Each number is 500 + 40 x the weight over the matrix's rms, rounded and kept within 0 to 999. Layers, rows and columns count from 0. Numbers have three digits each.

# layer 2 attention query, 1024x640, rms 0.041, rows 127, columns 160-319
467535480513454558552515431479494514539484501578528524572437478532381470542451446494506515431491454484483537495497509487519493490542535475497445523444434552527495463503524568573537545481513579496565489497437467438493488471423517563470495575489472453502535551496443428480488483439462473567555541561483522479473519441498484451513497516500463485500522496495507469545473419494504472470470517501467492489529455501484451603464473505464575540524560497504484540441527447546490495560521509
# layer 2 attention key, 1024x640, rms 0.0405, rows 127, columns 160-319
529497496469488475549501560502504535472407527510523479544576521514478479496500407511529556465465554509508440474534433541497508545494507468478486527458486502489549450526572546481501505532505417438478518505489528493529539480477484444533467571449477531484512448578539426515526452546498516494473524535533456493515479505566583574525504491521470499425458495470486541456526513457544507584544490447496517460505542561539428480550472466509492521539479458448471493460475439382475477521515548
# layer 2 attention value, 1024x640, rms 0.039, rows 0-7, columns 160-319
524509515546493448524511472496429477497461522551465518558540464462491507470477596468570494570441545541541488532505527432497466533485432484503494450518482575528444490515558581473529497483480472497482551487561535470557477558446532501485476550526496462531516412450486539431475513518505516512492516520501516503497530486510477597488511507503469457542432514506460504493440487481534471491481508499453544486443493531500429563429591499518459478512483539457440486431500514488502511433515557
551459527525471507482502493493461545491415510484480494515533490519450523527486424508526538524468463453503461439481519531536515536488463503515479543472531535486467450558440577465513476501459527529542505454501525558491595475487435474511496501491537518543460459516461427527502517460498454512521479449547528531502482482537467530556464514516476509510517474463512503468441487481538460526466480509501581468493489487499449516541512491539431465539534514464525499530459493467417475542490545
489495484482461420512524481523459469474517486546511475506527547475565501506441520513538558492482497576544522514537470441492517448518465450541441492500471506466527487493537544518556496515520498511524511478525463348533529504501526527494512505482516480444555483460557527498437504454497497499472532518545503527560486510535447564466423524499501459501497498550527516476456464490528514495500509446469522479478506560547497464495521508508501494458510504494481477511449517492603446441467524
514458526517530512513548577482588536485558494515624482514475493490475512511422507517480533488498568442512514481457497417477491546459525513441503479473500515566480449561461452539547517478462505491501477522453551519489582484549457499542514493517478510534449527502448477464535493487509464515488529441519477552452488511485493478487546554474513509452549498524509567513577507489402473474560497506404508495484501491482620555460461494477534493535528483531480524499528538502489557527440478
529518467487464465488474495482573499538517448434513485554530514562474477493458566517500502478524469487442485533513494506472479466460456428502470529529526471516493502531465502475487503504485497498422462523507459471481507498472533518526554433505532472447477528487534521523529463452503612437511522515467579461451481490496521499509484529499506512493498506497519517533514543459507522528528509564499517510498511488479496449429508452529477524517550484441563494553456524512479499456468464
516481528448465510492498541521430539498514481524499474512545521484483524540468462535493558456513464470515479509549491479467531472468489460505530515496520499518535514547523501555472527541504399493493463460470503457467577457500508558485525453493448501478453484500477569557478503532484519433499481533506476442468502539482442547535510547516470488493461533521497507475505513487471495477433488443513534518464524569514453493465466535512522517467466478454461449475512521452490531524521515
497522516490514470472474513572509556478569466525530512507474516497484514497434482488516532471473524535494557500506528403494505536510511499490494501510542497462467529486448481551535532465520489505498495502465477483466533508525522463473537495509436489497502550467510543468458499482516479482481502479524469507469471446466443491506528541538512516501534502501504504509542489496493503489482486505462559529462508489491539499475420510513557539465510462553458472556461538548511530469503450
505494522446464521514512489455500532502508475490457491576533488546571521511554521477483533481487439529528499502524504415509509480524440526507518566462503589500546490512509482516510493566514464458518511476472462427488584477509535510547496506522526461484497484498498512481500449459524484483467497485520534430512507516500489536481504459481546466462531473491526524492546521482528568485527506430509466525486514478512473474445519497503511511429472513526456455452503437461520466482546525
# layer 2 attention output (transposed), 1024x640, rms 0.0361, rows 0-6, columns 160-319
499520543483434537491486475496457520497513463509531514531485533489449513494472479484491566460507415472534461510549503469491516474484473572540522499498524510520524514509546479512541477514523517482483479501452469443459479522499510458449542455502522460496474491480469513426527467447511481536584415501527446445450444473462442488505507483463490511541497480511481505516522495513517469524485483511529482501456530534458479487527547496507530492478510512546494527525525532460501511583553473
524495480480486489515537495511435559459517499497507500532538486479491504481486478534479503462526489478492536505469498472503419528501525513518595523532513475476543538511491492538501532498475491519507512492470517556497484469523542450484497522466487524504478489546461538481480438515573508475548543477518504482464519477518450433552513441524468510481423507500518508452519555502454461519495511511567491568495601492501500494527540510465536502489460484514525476525497534532508487489506475
449531533539548571501532496508509496554515507533449533475484498504510510514532480494532467515483443538503489472506540517484522506523511533554469516421506472549520504507506510494514504461503514563542484549496503462484529496502491501504521503485457477463501504487462483474530474492547486534524432486543501534416511493464492542490483538464497492524528456457499512553494455513561470508461495504444481489520490502452481535512463498448554506481497481505516502511509491464508508505533571
494505502473468445510434499439540536469540556486583489473528487525434425549518523509460491545557516488552500500515522516518540510488397522438433507534506507482508488459522465464474509430412584467484528436491459476443496517473499500516467452500500539555432464535509514469518583496462543455537587599446476447520495509508545472472498500493537521509522526462462529499527390488525534463529498540519537553499505555538452479497474487573467523582502484450465492470518484457505499571541440
438462503584530470502526490475555539462463502521517491450449506515566485483564509547486468591532477505577556545500503589495493470517483539443399457474537521538542503478505547547484468543466470476538529470480497484466526499477492487519435507451504494478473497512514459493443471494490489488481521491482503466521503493504504512467506525468488492512551504512496489493542488532520546471493484503442520474515469507501516472488479548462552536490526483460532470475532488459506489535532517
487528525504517572535575495482554487521475542533476487506484501533471522484447505472568445482490543496478585516465526508533454499527506491499486490452478498546444525531460478515522507495421513515530462501513523474499496472529516563497500586528498466492514513467489493460454424463530469467523485478512545531506488435492522529423527424507468537521569491474449489529499522473502460563514568500539456477552495484430477496514521527497494500484502468478514490525492479518540471525514504
492530529524511547472470529453536479504495523462471552519488540501467478521533497490555466532521434515508454530495497540533514510466488522532477544441506537523466466485519452467489534472464512493499499524524531473495517500469500527520494513480504544500491529545512451452535539486542486494494497510548526494441497512513543512453551505469474487481495465478477533516495498508514520535519509489501535466470457512462431447503472489554481510476474497460484483464520484448539525527519484